Weights of a small transformer language model: 199M parameters, 761M tokens.
Each number is 50 + 12 x the weight over its row's rms, rounded and kept within 0 to 99. Layers, rows and columns count from 0. The size before them is the row's rms in percent of the matrix's.

# layer 2 attention value, 768x1024, rms 0.0555, rows 181-191, columns 128-255
085:40 62 43 35 57 56 32 38 56 55 58 50 53 57 33 43 44 31 67 55 38 76 43 80 59 51 44 63 36 40 43 48 65 53 47 50 46 57 55 54 73 65 55 58 72 35 34 58 71 70 67 47 43 35 37 56 55 44 62 50 63 35 45 46 45 43 67 44 46 44 50 33 75 36 49 51 41 43 67 35 69 38 36 49 35 45 38 36 61 51 45 52 70 71 51 61 62 32 32 55 53 61 59 52 48 37 42 50 56 65 46 71 42 64 27 73 58 57 75 39 58 51 75 48 52 37 50 61
084:64 59 47 43 33 65 29 52 60 50 32 46 28 70 41 56 72 56 47 74 49 28 40 57 66 53 44 45 38 48 63 35 42 43 79 40 46 49 46 50 51 53 41 67 60 70 63 59 61 50 58 41 20 22 67 55 35 46 38 47 59 36 51 46 53 41 50 53 54 55 78 66 68 59 35 45 70 36 48 46 37 58 44 36 45 41 35 27 58 49 20 48 38 43 51 50 43 54 51 50 47 19 37 67 73 23 70 46 42 46 51 42 54 37 41 47 53 60 56 37 43 63 49 54 46 58 54 63
085:67 41 77 49 38 43 48 17 58 41 34 69 43 57 67 68 64 59 52 42 42 48 22 52 49 54 45 32 55 60 49 49 33 68 64 48 54 41 51 49 47 53 35 50 52 74 63 52 57 66 43 52 35 33 59 48 49 61 29 67 36 39 63 54 56 66 62 55 48 63 52 44 67 41 58 56 62 33 56 60 70 37 45 57 48 42 47 70 67 58 57 49 56 40 54 46 41 48 51 55 68 58 69 50 37 68 45 56 55 64 41 61 16 29 37 53 43 49 25 33 46 51 56 40 35 49 38 59
079:67 48 41 27 63 55 14 40 33 52 32 67 51 36 31 59 52 49 45 36 46 34 48 38 31 55 47 64 47 51 48 56 38 55 67 40 55 45 35 69 57 43 57 43 60 39 45 53 44 51 61 67 30 44 39 61 69 61 49 50 34 40 60 58 65 59 58 54 42 31 73 54 48 48 37 64 52 79 44 59 59 51 59 47 43 57 34 56 53 45 31 28 60 78 52 62 39 36 56 36 38 55 58 68 43 58 70 54 59 55 47 79 36 72 75 70 06 37 56 48 48 62 54 44 72 62 46 38
078:58 36 45 52 61 51 73 67 34 48 37 53 53 42 39 46 32 45 47 53 65 59 51 37 43 51 28 43 25 37 28 58 50 59 62 46 45 46 47 38 45 54 60 36 55 60 57 42 57 58 60 33 50 48 45 51 64 45 46 57 48 31 68 40 55 25 54 41 45 37 64 44 40 64 78 54 42 35 24 61 40 50 50 51 46 63 46 74 68 58 56 61 54 36 70 56 32 49 59 74 68 57 59 54 38 56 35 53 35 56 69 25 34 40 37 46 41 42 64 61 57 41 55 45 54 39 68 45
080:68 48 59 61 45 50 47 52 68 40 64 25 67 41 58 61 27 51 56 47 39 48 39 30 37 47 42 39 41 40 46 45 58 46 44 41 54 62 54 39 45 37 59 53 36 49 42 25 36 35 50 57 74 56 48 54 34 48 62 46 32 75 45 61 58 43 42 46 21 58 22 51 39 55 63 47 44 70 69 53 40 65 32 54 50 43 70 60 67 54 56 62 42 36 47 44 23 49 28 37 63 41 41 60 45 38 54 57 45 40 68 43 54 62 60 43 49 73 57 48 48 27 50 50 61 52 57 41
079:36 62 46 63 42 39 46 63 38 57 54 37 56 52 38 51 54 48 38 42 49 67 50 53 46 52 46 43 42 64 59 39 57 67 58 36 38 71 61 53 65 49 64 41 60 53 49 60 34 59 55 64 46 31 56 59 35 53 70 44 34 49 46 48 39 22 54 71 38 66 58 72 43 79 48 52 42 54 55 66 61 55 47 40 66 20 68 47 67 54 58 70 68 44 52 53 46 46 65 38 57 47 45 76 41 35 44 63 51 61 36 53 53 51 48 61 39 34 49 41 37 45 73 48 46 50 62 54
085:34 38 70 44 47 55 31 41 57 63 32 39 48 55 38 45 35 43 59 45 22 09 32 57 54 50 45 35 45 26 59 62 74 44 47 58 48 56 31 54 38 68 59 63 40 54 38 54 36 42 57 52 64 66 65 57 36 37 47 36 44 58 53 28 29 57 58 48 46 41 40 48 65 66 35 64 45 57 63 46 43 27 46 50 61 47 49 36 19 50 59 46 43 28 33 31 50 44 53 57 51 60 38 50 40 41 45 57 63 41 42 52 50 54 74 61 46 49 41 46 63 70 39 69 46 55 75 37
083:38 55 62 48 49 45 37 44 26 59 47 62 60 46 73 55 54 47 77 52 62 65 43 43 42 29 59 24 55 40 38 53 64 67 43 54 40 52 45 46 39 54 51 40 44 44 56 53 51 78 53 47 68 52 42 75 41 70 28 52 35 45 56 51 37 47 66 35 58 02 51 45 44 70 71 44 46 56 71 50 41 68 68 40 70 43 42 40 83 60 42 42 32 53 46 40 60 63 52 44 64 43 55 51 41 54 33 56 45 68 63 58 32 39 31 32 38 44 59 70 43 43 52 64 53 55 38 44
088:23 74 50 46 68 38 34 27 34 52 47 62 62 52 44 26 63 39 40 58 45 76 52 66 44 52 51 44 43 39 50 63 69 56 62 47 53 53 54 52 29 46 43 49 49 52 39 66 32 45 61 61 54 45 45 19 60 65 40 53 50 31 55 58 44 49 47 51 49 56 27 60 48 49 57 52 52 43 62 59 67 45 57 47 55 52 65 66 56 50 67 60 57 52 51 74 60 50 44 53 29 39 51 56 50 53 51 47 51 56 50 38 38 43 67 66 52 51 44 56 55 47 62 55 67 53 59 53
075:47 42 60 67 65 70 38 67 38 58 61 33 46 74 41 43 41 63 61 34 23 49 71 32 43 64 69 45 60 57 35 37 38 66 48 43 44 28 49 68 18 44 56 52 47 60 62 67 43 82 29 57 52 39 38 67 51 46 56 35 44 35 67 55 30 54 55 53 45 36 51 47 57 56 44 53 45 47 53 57 36 58 53 55 51 55 35 45 34 60 50 62 34 56 24 48 53 60 51 55 41 57 44 43 24 59 60 54 46 68 36 66 47 56 64 41 68 46 56 51 38 37 65 28 58 71 57 70
# layer 2 attention output (transposed), 768x1024, rms 0.0517, rows 181-191, columns 128-255
098:66 47 45 68 45 43 59 47 59 57 66 43 48 51 72 47 45 65 57 53 56 37 60 48 54 47 39 48 55 69 48 44 39 51 58 52 60 40 66 56 46 55 34 52 41 83 59 47 35 54 38 55 78 37 82 42 49 62 34 41 55 40 59 57 64 59 33 61 55 71 44 57 38 40 69 44 61 44 53 44 51 53 57 42 49 68 56 53 56 54 42 59 41 40 55 50 72 63 74 54 48 53 40 53 59 51 58 57 54 50 40 49 46 40 59 29 35 40 31 51 34 62 47 44 59 53 52 33
094:36 57 31 60 70 41 77 55 29 70 64 71 55 40 69 52 31 43 60 29 59 79 51 50 30 36 74 41 47 52 45 56 62 56 41 46 57 48 30 50 54 41 67 62 43 42 52 47 46 56 40 55 70 59 25 37 63 49 49 56 49 68 55 59 60 40 58 47 53 35 32 43 17 46 68 63 38 50 34 38 54 53 44 63 60 56 54 92 49 51 43 54 53 44 55 51 54 41 31 47 59 75 40 44 27 63 49 47 57 48 45 39 44 61 42 48 39 48 65 59 54 23 52 50 48 50 45 46
099:46 49 10 49 53 69 38 68 43 67 58 46 66 51 44 46 32 50 44 65 44 54 71 62 67 43 53 59 67 55 45 44 66 33 47 26 58 55 52 52 56 51 62 54 45 40 61 52 40 57 42 61 68 62 38 64 58 53 50 31 77 60 16 34 63 36 53 51 48 42 59 61 54 50 58 48 37 43 37 54 37 62 46 32 58 68 47 39 26 54 52 42 25 64 53 54 52 54 67 53 32 60 30 39 59 35 30 34 45 38 62 30 58 84 42 33 46 42 75 74 62 50 56 46 51 52 58 41
094:39 64 56 77 28 71 77 60 38 45 70 42 34 53 54 37 38 43 46 59 63 56 66 56 61 44 42 60 55 42 45 44 64 35 41 44 56 54 60 10 46 53 39 54 30 63 55 41 63 53 21 45 69 43 61 61 45 55 53 50 65 58 28 49 64 39 43 44 55 56 39 50 57 64 53 48 57 50 48 59 57 41 55 44 48 44 64 54 64 33 53 45 53 18 36 46 37 59 73 51 53 61 39 49 70 63 38 50 37 46 41 30 59 38 30 27 64 59 39 42 59 41 58 48 48 47 60 55
093:30 62 45 37 38 56 54 46 67 62 54 34 75 67 55 50 70 51 43 48 26 53 51 66 60 38 54 45 60 48 70 47 47 42 45 68 63 55 50 53 40 54 43 65 32 46 62 55 41 77 34 66 63 58 66 59 35 39 58 41 45 52 30 36 67 67 37 53 73 65 51 71 60 71 36 37 52 65 65 54 76 37 63 49 54 48 54 31 38 43 33 59 34 53 43 58 44 56 54 50 57 62 63 48 60 43 73 77 52 59 23 53 70 40 48 37 51 54 42 47 44 50 47 53 42 54 36 76
095:36 58 47 59 31 41 43 45 41 53 41 64 50 61 21 34 65 54 45 52 60 54 50 70 57 38 56 61 45 50 54 60 43 53 37 52 54 39 46 57 32 56 49 56 48 58 52 80 63 52 53 56 21 36 50 35 52 52 50 41 53 50 60 51 41 53 68 53 65 27 55 47 66 43 33 42 70 56 33 48 48 52 72 31 58 59 40 50 41 61 47 37 73 61 58 47 51 61 68 60 54 69 46 47 71 92 30 44 61 51 33 46 53 61 37 55 45 22 43 32 48 79 51 60 46 41 44 60
091:45 45 74 39 63 47 55 38 41 46 34 50 26 56 44 35 38 31 50 79 61 54 63 55 65 53 53 36 44 50 54 62 50 28 54 44 67 25 35 43 40 60 39 59 39 83 45 32 65 56 53 43 53 60 23 52 60 49 48 43 71 47 67 51 57 79 38 50 47 44 44 38 39 37 50 45 31 41 58 35 49 51 58 53 22 56 67 45 56 33 48 28 42 62 49 50 50 39 35 58 54 56 60 46 62 63 51 51 46 43 67 50 55 59 54 36 56 42 35 51 43 55 17 56 47 54 52 62
099:60 66 62 59 72 47 62 61 36 28 60 34 49 48 57 43 57 53 48 49 83 75 60 42 43 38 31 54 40 63 54 63 31 61 29 59 37 52 75 36 57 58 37 45 50 59 47 55 62 49 39 42 44 43 48 62 61 54 76 58 68 31 56 73 57 42 41 38 39 49 58 62 44 34 57 46 53 39 47 21 64 69 63 48 47 62 63 51 85 59 55 38 63 68 39 55 47 76 43 52 66 49 61 30 31 64 47 38 48 52 47 55 41 35 49 44 42 41 55 48 41 36 71 15 38 48 43 48
095:63 50 54 56 50 52 65 37 54 57 61 45 41 45 38 27 46 39 27 32 51 44 61 62 55 69 52 65 41 51 69 39 32 43 62 51 70 28 45 57 56 37 50 60 53 46 69 43 46 29 50 56 46 38 58 31 41 35 55 59 60 57 45 54 34 37 38 39 59 69 51 51 47 51 53 53 62 47 28 56 44 34 59 51 44 37 40 57 29 41 59 44 73 48 51 54 50 54 39 53 45 50 53 44 48 43 74 56 52 45 47 45 66 37 82 63 54 75 48 60 69 64 68 35 37 39 44 60
094:68 51 46 43 46 41 65 31 79 76 39 33 41 27 63 68 43 50 66 40 48 30 71 40 55 36 65 47 32 35 47 64 68 48 22 55 64 50 45 36 57 46 54 43 42 58 53 24 55 36 52 47 69 70 44 68 41 26 61 48 47 50 58 44 52 34 73 59 65 43 48 48 67 66 58 42 42 72 26 51 35 65 33 46 47 52 60 30 29 60 44 30 35 47 59 34 43 39 51 57 61 63 57 61 37 49 56 53 56 69 51 56 63 33 42 22 45 51 50 69 45 33 52 36 46 46 37 55
090:50 49 50 28 30 33 67 60 55 37 34 67 42 41 57 53 56 22 35 53 53 52 50 48 65 27 34 42 30 61 59 47 53 23 42 38 53 57 53 55 66 42 50 45 54 57 50 42 39 46 65 56 40 70 59 37 63 51 37 41 63 58 43 40 47 40 45 40 62 50 62 57 30 47 41 56 63 72 39 71 39 64 46 27 21 37 37 51 59 52 49 41 74 46 88 60 54 54 46 45 55 53 40 55 70 38 41 32 42 55 59 45 58 35 37 50 27 49 52 57 77 71 47 62 19 40 48 33
# layer 2 attention query, 768x1024, rms 0.0509, rows 192-208, columns 128-255
095:54 39 49 50 58 54 51 57 62 74 69 43 46 40 53 53 51 34 87 42 25 70 48 30 58 43 27 42 50 57 65 32 41 49 67 77 54 40 44 60 44 42 63 62 34 72 60 57 66 34 50 40 60 43 46 48 33 52 45 69 49 26 42 64 48 40 56 40 27 39 51 48 46 53 58 56 31 57 71 34 58 42 54 38 29 62 35 52 54 44 35 66 42 53 55 36 44 26 49 56 56 52 60 55 33 75 61 78 51 52 56 47 59 39 50 43 61 55 58 55 48 39 43 61 50 47 79 51
097:39 47 57 45 33 26 52 57 44 44 45 47 56 44 38 56 47 73 59 56 56 44 54 40 55 36 57 71 44 47 63 45 56 60 53 38 26 39 54 27 75 48 59 60 41 52 51 36 51 43 45 46 40 26 72 43 64 56 56 52 45 38 49 33 72 51 34 62 69 32 46 33 50 51 54 41 56 42 65 69 55 71 49 45 64 58 41 46 61 41 55 40 56 40 43 64 59 64 61 50 61 55 65 51 64 62 59 64 72 50 41 77 42 44 45 67 42 60 69 55 25 71 49 29 65 48 59 51
102:32 51 58 40 37 61 65 56 21 59 34 65 60 49 51 41 31 64 52 49 56 48 47 47 48 58 53 37 55 50 72 54 57 41 60 39 42 44 58 55 46 66 48 32 41 46 45 54 46 48 39 40 38 34 42 54 44 45 57 57 59 36 41 54 60 57 60 49 30 57 54 45 45 58 30 43 48 49 52 57 44 60 49 65 60 55 42 46 46 56 54 55 56 61 30 55 58 35 65 40 58 64 44 49 48 41 40 32 34 64 60 76 58 46 61 56 47 46 54 35 44 37 64 32 38 43 50 79
098:54 44 50 37 39 56 33 45 68 52 43 65 60 51 54 47 61 56 33 67 53 57 60 66 57 48 51 70 38 45 44 23 50 49 32 50 58 68 44 41 35 41 44 57 52 53 58 45 41 49 64 43 63 42 82 52 41 57 43 43 40 47 47 50 31 42 53 36 47 30 41 62 48 52 29 58 24 65 47 43 50 29 42 56 47 32 50 47 55 26 58 69 57 61 58 50 32 42 53 46 64 50 26 49 40 71 67 56 75 47 55 52 68 61 61 54 53 32 42 56 35 50 75 42 25 53 32 58
100:60 65 44 50 28 64 68 64 58 54 38 60 60 41 55 56 37 67 53 58 44 45 49 31 49 59 53 63 34 52 45 62 41 48 34 69 70 69 59 42 46 51 49 46 69 51 44 54 65 64 42 52 64 34 45 64 66 59 27 58 54 54 36 63 64 52 53 55 56 54 54 43 36 59 51 55 47 43 40 27 43 60 51 62 27 36 46 49 53 32 64 48 51 45 64 46 66 15 52 43 33 60 66 58 40 65 45 45 48 59 44 52 52 28 52 40 52 62 60 45 34 57 25 48 55 59 65 39
101:66 52 47 56 53 68 53 43 58 71 59 46 45 25 48 52 48 47 58 39 49 45 39 51 51 44 58 36 39 56 62 55 74 59 45 55 28 35 43 55 59 52 33 38 43 48 51 50 57 57 42 72 47 54 39 60 48 52 54 58 47 43 45 62 45 64 58 66 39 38 46 61 36 60 44 35 71 37 53 61 53 26 58 51 46 45 46 53 42 61 39 58 66 65 40 16 41 57 43 41 45 35 46 75 56 45 46 68 44 66 31 31 48 34 51 76 53 39 56 49 63 51 29 27 69 68 56 54
100:44 44 46 53 37 24 51 58 55 47 45 45 55 56 60 63 40 54 58 61 46 41 40 36 66 43 40 63 47 54 51 35 46 57 49 67 44 39 48 59 57 29 54 74 52 37 27 47 49 60 64 59 55 55 70 44 51 60 64 50 44 59 24 79 61 65 61 36 37 38 48 59 50 63 61 40 51 50 53 48 63 45 47 63 50 46 41 55 66 55 56 65 41 34 41 56 34 83 82 63 50 61 13 31 46 57 36 56 26 63 44 53 61 44 53 44 41 54 46 48 33 55 53 45 31 58 73 55
098:48 18 42 71 53 61 30 59 55 33 53 43 44 41 48 51 41 57 50 62 50 60 48 51 43 51 64 71 54 65 54 48 47 64 60 42 55 66 48 61 22 57 64 52 57 71 55 45 50 46 59 65 44 32 38 59 63 68 54 44 39 58 77 39 52 78 58 42 52 70 52 62 59 41 13 37 51 40 48 54 49 73 32 50 41 61 36 61 58 25 34 36 45 59 53 60 54 51 53 41 62 36 34 58 74 71 51 48 74 43 28 54 45 32 27 71 47 71 55 40 52 39 74 67 37 44 47 25
099:43 46 41 76 30 63 43 77 55 69 51 51 74 42 43 54 59 51 50 55 63 53 47 36 36 55 39 47 60 60 55 68 65 44 46 30 48 39 46 49 45 59 51 75 56 37 56 59 40 67 37 47 37 63 35 61 44 59 50 68 36 50 69 35 52 44 52 61 48 51 53 74 62 57 45 32 67 61 66 43 45 38 69 42 64 75 82 58 28 25 48 46 62 25 42 21 44 52 29 65 74 38 37 45 57 53 44 51 46 51 45 45 55 54 30 46 48 48 63 62 14 57 49 33 47 35 46 68
101:64 67 44 59 60 56 59 42 64 46 57 58 61 53 40 47 45 40 62 41 49 53 52 26 51 67 53 71 73 46 56 43 54 55 54 54 69 32 34 54 41 55 49 68 54 55 57 28 34 56 77 50 39 50 44 53 40 38 49 68 32 39 46 45 47 58 58 23 53 53 44 41 51 38 58 54 76 43 36 49 41 42 43 51 50 45 51 47 71 42 69 23 63 50 45 48 42 40 36 46 19 44 46 35 50 36 40 63 53 37 60 53 60 37 73 50 51 45 36 75 47 65 33 45 40 58 51 82
095:55 37 59 54 49 74 55 46 54 69 50 42 48 53 40 66 55 54 47 53 45 57 42 42 54 44 61 56 49 41 52 55 49 47 45 65 53 82 59 52 71 46 68 42 41 56 57 56 48 34 32 52 40 43 63 38 44 37 58 66 45 45 68 64 53 79 55 69 39 45 57 63 50 56 78 26 53 43 67 32 67 60 34 51 62 60 58 43 46 67 52 41 67 42 39 31 41 33 45 41 35 34 43 54 61 48 24 43 25 55 54 56 48 36 53 53 38 41 38 77 36 40 51 39 36 44 42 74
100:38 57 59 70 43 39 26 49 41 58 59 51 65 72 53 44 49 40 47 60 29 54 43 45 39 59 23 28 58 56 60 32 44 65 52 66 32 32 27 54 59 58 44 51 63 44 45 53 59 47 44 64 12 45 77 44 49 54 55 70 35 43 43 83 52 55 48 61 39 46 49 45 45 54 47 45 66 59 45 32 52 37 35 65 50 42 41 41 36 44 39 38 51 60 44 62 66 72 44 53 60 40 42 58 58 37 58 44 58 42 47 55 62 50 52 65 47 84 62 66 32 72 62 29 50 32 51 63
095:55 70 50 58 43 70 51 55 28 58 58 35 57 41 52 63 57 46 36 60 44 46 65 41 45 43 59 46 70 47 61 37 34 56 63 48 68 41 57 36 41 70 47 56 45 38 54 49 72 38 47 44 75 64 62 34 43 53 57 37 35 34 71 31 60 62 38 39 44 46 40 35 49 35 58 33 45 43 48 54 25 58 57 60 55 50 60 39 49 36 65 52 57 45 50 63 58 61 53 50 69 75 30 54 47 59 40 48 49 40 64 35 76 54 59 53 42 56 48 38 36 40 60 47 52 44 58 48
098:36 43 52 34 38 43 57 50 55 34 45 54 62 50 70 55 66 73 39 58 35 62 59 35 24 66 29 42 55 67 44 49 57 67 58 54 52 53 58 47 53 68 30 36 64 53 42 30 59 61 44 69 69 31 50 39 48 51 47 41 46 55 47 22 46 45 57 55 24 50 72 57 54 41 47 45 56 58 39 54 30 50 49 36 50 60 40 56 54 53 53 65 39 44 61 49 63 44 05 57 65 60 66 34 47 51 68 54 72 51 44 65 65 62 47 57 71 52 57 41 52 47 65 42 55 53 74 53
095:73 57 58 64 73 41 40 46 36 48 14 65 48 54 51 47 41 18 46 56 53 54 68 48 60 39 64 30 28 61 55 69 74 42 69 27 58 44 56 49 45 57 69 63 42 60 44 49 40 48 69 61 43 27 45 43 51 53 39 49 36 33 50 57 45 35 48 36 48 52 43 51 72 50 49 45 40 67 58 38 40 38 68 60 47 47 36 52 76 52 26 55 62 48 62 32 65 77 52 65 55 36 63 59 45 44 60 56 39 57 44 38 37 35 66 52 71 42 32 48 65 49 54 54 48 41 43 58
097:50 79 60 49 73 35 63 53 42 34 61 57 45 32 48 60 63 55 58 49 71 59 52 60 66 51 43 83 45 33 62 52 38 43 51 52 53 67 66 72 46 47 32 62 57 25 43 58 69 65 44 46 52 53 43 46 37 45 51 48 35 42 42 69 32 54 53 42 44 70 49 25 57 50 40 40 51 45 54 38 42 54 44 40 46 39 38 31 42 67 57 55 60 48 56 50 34 61 31 47 81 56 58 46 48 45 46 53 60 41 57 49 74 58 55 57 53 43 48 52 36 51 50 54 44 77 43 50
100:59 63 66 48 61 51 54 52 46 50 61 44 39 48 52 59 53 33 45 55 34 37 49 57 66 41 53 48 44 43 63 52 47 47 32 36 68 38 56 50 47 70 46 39 48 55 54 49 31 38 37 68 77 51 61 53 60 54 49 70 53 54 49 46 55 20 38 52 29 51 70 57 38 43 53 67 60 63 53 56 35 34 59 59 46 46 36 47 55 35 50 41 48 44 55 42 61 67 45 59 60 72 44 43 56 32 37 51 50 61 21 44 67 48 42 68 46 50 66 63 49 60 58 55 32 21 76 59
# layer 2 attention key, 768x1024, rms 0.0516, rows 192-207, columns 128-255
086:54 42 58 57 36 50 40 55 41 45 54 51 41 46 63 38 52 70 27 35 58 52 49 49 41 47 71 45 52 54 51 39 35 67 58 48 60 59 59 63 44 52 68 56 58 54 31 57 42 74 46 49 45 64 65 61 61 52 32 23 52 60 72 34 36 45 48 22 47 55 45 59 28 56 64 51 53 52 41 56 83 40 55 39 53 39 38 47 45 33 57 44 62 31 43 50 64 68 38 45 56 33 55 24 61 35 58 41 42 62 38 80 51 58 80 35 42 32 48 49 38 57 34 60 33 52 26 61
093:62 43 45 38 52 70 74 67 65 54 41 50 70 40 30 81 63 42 50 57 47 47 42 69 49 52 72 45 51 58 50 63 53 32 61 51 44 44 69 55 46 61 60 70 52 50 54 46 39 44 61 54 57 35 40 62 39 52 51 45 50 50 72 63 49 47 61 63 38 45 55 57 29 60 43 62 38 61 41 37 50 45 66 70 41 48 49 68 44 47 49 68 38 41 53 35 48 65 42 61 40 78 50 42 57 61 34 39 25 54 56 49 57 62 40 27 54 28 59 43 69 34 68 63 66 45 52 56
089:82 29 47 77 80 61 53 45 53 53 58 68 50 50 55 63 58 57 40 45 66 74 55 48 52 48 30 33 58 52 52 51 55 57 48 54 48 32 47 35 63 71 76 54 68 54 42 78 49 38 51 35 23 71 58 56 68 52 56 36 62 68 58 41 55 68 34 54 60 27 29 37 71 37 34 47 60 49 48 51 66 36 53 75 31 42 63 49 52 34 47 38 35 58 63 26 44 26 63 51 38 41 68 49 42 65 40 64 66 35 42 56 57 23 51 22 43 59 38 46 35 54 54 31 58 58 55 36
089:42 38 48 52 46 56 43 40 45 55 44 47 43 71 42 74 43 33 54 35 25 68 31 49 68 54 41 32 45 59 26 31 53 49 64 63 45 54 58 45 50 81 73 57 39 40 60 51 67 50 44 36 48 71 43 37 46 60 42 29 42 43 60 44 55 68 51 36 35 49 43 46 51 50 41 36 56 59 65 48 42 51 66 52 60 51 42 55 41 59 33 54 55 50 33 72 40 69 31 55 51 57 61 27 63 36 41 63 53 37 37 46 42 55 38 40 58 55 47 50 47 54 45 68 51 42 45 65
096:48 50 66 65 56 57 39 49 41 59 55 49 39 40 34 66 41 47 42 30 55 53 39 48 52 37 45 45 51 62 44 64 57 45 61 48 47 47 42 63 26 45 38 65 42 40 63 34 65 49 52 28 47 75 54 81 50 50 62 40 44 48 50 42 59 36 46 65 51 32 60 67 71 57 47 69 52 18 37 55 54 54 28 42 65 55 40 60 67 52 48 29 30 46 48 44 48 33 29 61 47 47 30 33 64 17 60 65 54 41 52 59 57 51 61 53 32 66 55 43 64 42 68 53 45 32 56 64
091:79 64 41 54 33 38 47 47 44 56 37 54 68 38 58 52 50 41 34 53 73 51 43 52 60 46 42 81 48 59 40 65 46 56 47 44 60 67 51 72 39 45 60 49 70 35 48 37 52 54 67 43 75 54 54 48 46 52 62 57 40 49 42 30 58 51 41 61 67 44 53 22 59 41 67 66 41 63 63 59 29 61 73 45 51 62 53 51 51 31 62 39 47 37 41 74 51 43 54 53 50 40 39 47 37 48 38 51 69 45 51 44 44 63 43 60 70 44 49 33 41 34 69 39 42 42 54 54
088:30 46 64 47 46 64 55 48 55 31 71 49 49 44 64 46 73 49 69 67 21 35 46 64 40 54 53 54 71 48 46 33 53 51 57 46 22 67 70 36 34 68 55 39 56 79 16 46 59 35 35 78 42 55 66 58 51 45 49 40 53 43 41 43 43 41 57 55 67 57 41 43 60 44 44 42 37 67 24 60 75 47 46 49 47 50 49 27 39 36 63 52 55 38 51 66 48 53 29 45 42 53 60 44 27 40 27 58 49 42 61 60 46 55 47 44 45 31 51 56 60 55 53 51 39 23 32 59
087:53 47 75 21 43 53 46 23 40 45 55 47 35 76 55 60 73 48 47 47 70 64 44 45 58 66 46 37 41 34 36 48 73 45 34 53 53 36 54 26 56 43 30 67 53 45 27 54 47 54 53 47 36 27 52 47 30 30 58 44 51 60 54 54 40 33 43 31 76 52 50 26 38 58 61 50 49 53 45 17 55 53 80 59 40 45 69 66 32 62 68 50 51 40 47 38 63 46 49 39 46 50 60 42 41 39 47 37 60 28 38 63 55 65 62 25 58 60 09 52 44 65 54 57 52 55 60 47
089:47 79 58 61 50 60 45 58 60 40 43 48 36 45 49 62 20 63 59 22 51 58 34 60 55 45 51 48 34 48 33 46 59 71 40 68 47 27 41 51 39 44 47 34 61 50 38 40 57 46 53 31 61 50 53 67 45 46 66 46 31 62 52 64 62 68 59 23 49 52 41 35 53 59 59 59 46 67 45 54 47 60 33 45 46 45 45 54 47 48 50 67 40 61 56 81 57 63 55 47 74 44 53 32 43 45 42 34 41 24 60 40 34 66 52 62 50 60 38 60 67 41 72 49 40 64 49 25
096:46 31 61 54 49 39 27 43 57 40 54 46 42 47 77 51 37 50 35 35 54 62 33 54 39 58 42 54 59 33 52 54 50 46 49 41 36 53 59 55 28 27 54 56 69 32 59 72 67 51 60 51 50 41 44 58 70 76 40 43 59 58 57 52 51 44 48 72 44 49 35 50 57 57 41 62 71 60 64 38 73 43 40 53 42 42 55 62 49 58 72 41 25 48 41 49 79 49 40 75 60 53 65 60 47 69 35 44 58 82 68 35 48 56 32 58 70 65 51 39 54 47 58 69 39 60 57 40
089:58 75 39 42 40 32 33 58 37 46 36 52 48 51 50 45 53 24 58 34 49 51 34 40 48 48 57 45 46 65 55 58 54 52 65 60 66 35 49 60 38 65 29 57 39 53 37 27 54 53 56 57 40 70 27 50 73 69 59 50 52 60 52 57 35 17 37 58 58 52 22 43 49 50 57 42 52 60 41 72 50 56 50 39 30 41 56 23 53 71 41 52 44 50 53 62 47 62 63 52 51 78 57 69 39 47 62 49 57 60 55 49 69 22 48 37 58 76 52 50 58 42 39 32 64 59 38 42
089:67 35 64 33 48 56 40 55 43 62 26 57 58 30 53 23 42 39 49 47 48 52 46 35 44 46 57 70 31 33 44 41 62 40 53 49 85 50 49 34 44 34 58 41 50 47 45 54 74 42 56 65 56 55 31 46 43 58 76 54 33 88 46 53 56 65 45 44 55 63 55 50 55 37 34 60 26 54 26 55 43 38 50 59 64 55 56 60 56 37 48 55 57 36 51 48 43 48 43 44 26 39 62 54 73 49 32 48 35 24 39 41 49 44 38 59 57 40 32 56 35 58 44 49 36 46 64 40
090:49 59 57 46 45 58 78 35 59 47 59 39 48 49 48 55 59 66 60 51 53 58 47 64 56 60 43 35 42 27 45 58 63 49 54 51 54 57 53 51 65 36 31 53 42 44 54 57 37 54 60 33 40 54 28 68 59 57 35 61 55 48 42 62 40 51 68 51 52 55 59 59 45 59 40 53 63 48 30 34 59 57 52 41 69 57 42 47 64 40 34 44 72 34 32 43 27 47 46 41 62 43 54 40 51 45 32 33 44 46 41 53 46 35 46 55 48 62 55 29 53 46 55 51 52 79 39 64
092:56 59 47 55 54 62 39 54 28 41 19 35 39 57 34 53 52 57 75 44 45 48 57 67 63 51 50 35 63 49 63 71 61 47 34 24 60 50 40 58 45 46 74 59 56 58 49 77 56 44 61 60 60 59 38 47 63 35 49 55 60 55 62 55 62 43 49 39 58 47 53 64 43 44 35 41 48 56 36 48 41 52 42 46 43 37 35 48 56 61 55 42 71 49 41 31 53 46 43 29 28 60 43 42 73 48 71 48 54 39 46 17 55 61 53 51 30 63 55 66 69 76 45 53 52 39 40 46
089:56 56 42 31 34 48 57 38 34 28 62 59 57 48 75 67 51 62 34 46 29 42 43 53 61 65 23 44 62 56 56 37 32 40 35 62 67 40 39 56 53 65 38 43 58 40 53 45 53 52 34 54 79 42 35 56 44 51 74 53 84 44 53 33 43 57 57 66 49 51 30 55 56 50 44 49 65 43 37 69 55 46 54 56 61 57 71 40 37 62 57 42 34 52 49 75 50 65 47 52 59 61 52 37 52 37 32 69 63 34 50 61 48 64 47 34 44 34 53 58 43 53 36 39 69 43 48 44
089:71 50 50 51 41 47 49 45 51 40 45 50 47 45 41 51 50 28 46 44 43 48 29 56 60 42 46 46 43 52 40 54 48 47 73 48 66 56 68 43 72 64 53 33 38 65 45 52 40 42 55 66 56 39 46 49 68 57 58 52 48 56 41 62 61 47 56 28 75 60 47 48 52 31 58 41 66 62 36 53 35 43 52 55 48 46 29 35 38 44 45 52 46 33 47 43 53 52 54 53 29 39 49 49 57 68 66 36 48 58 35 57 34 58 40 49 57 59 48 67 65 68 50 43 50 48 54 66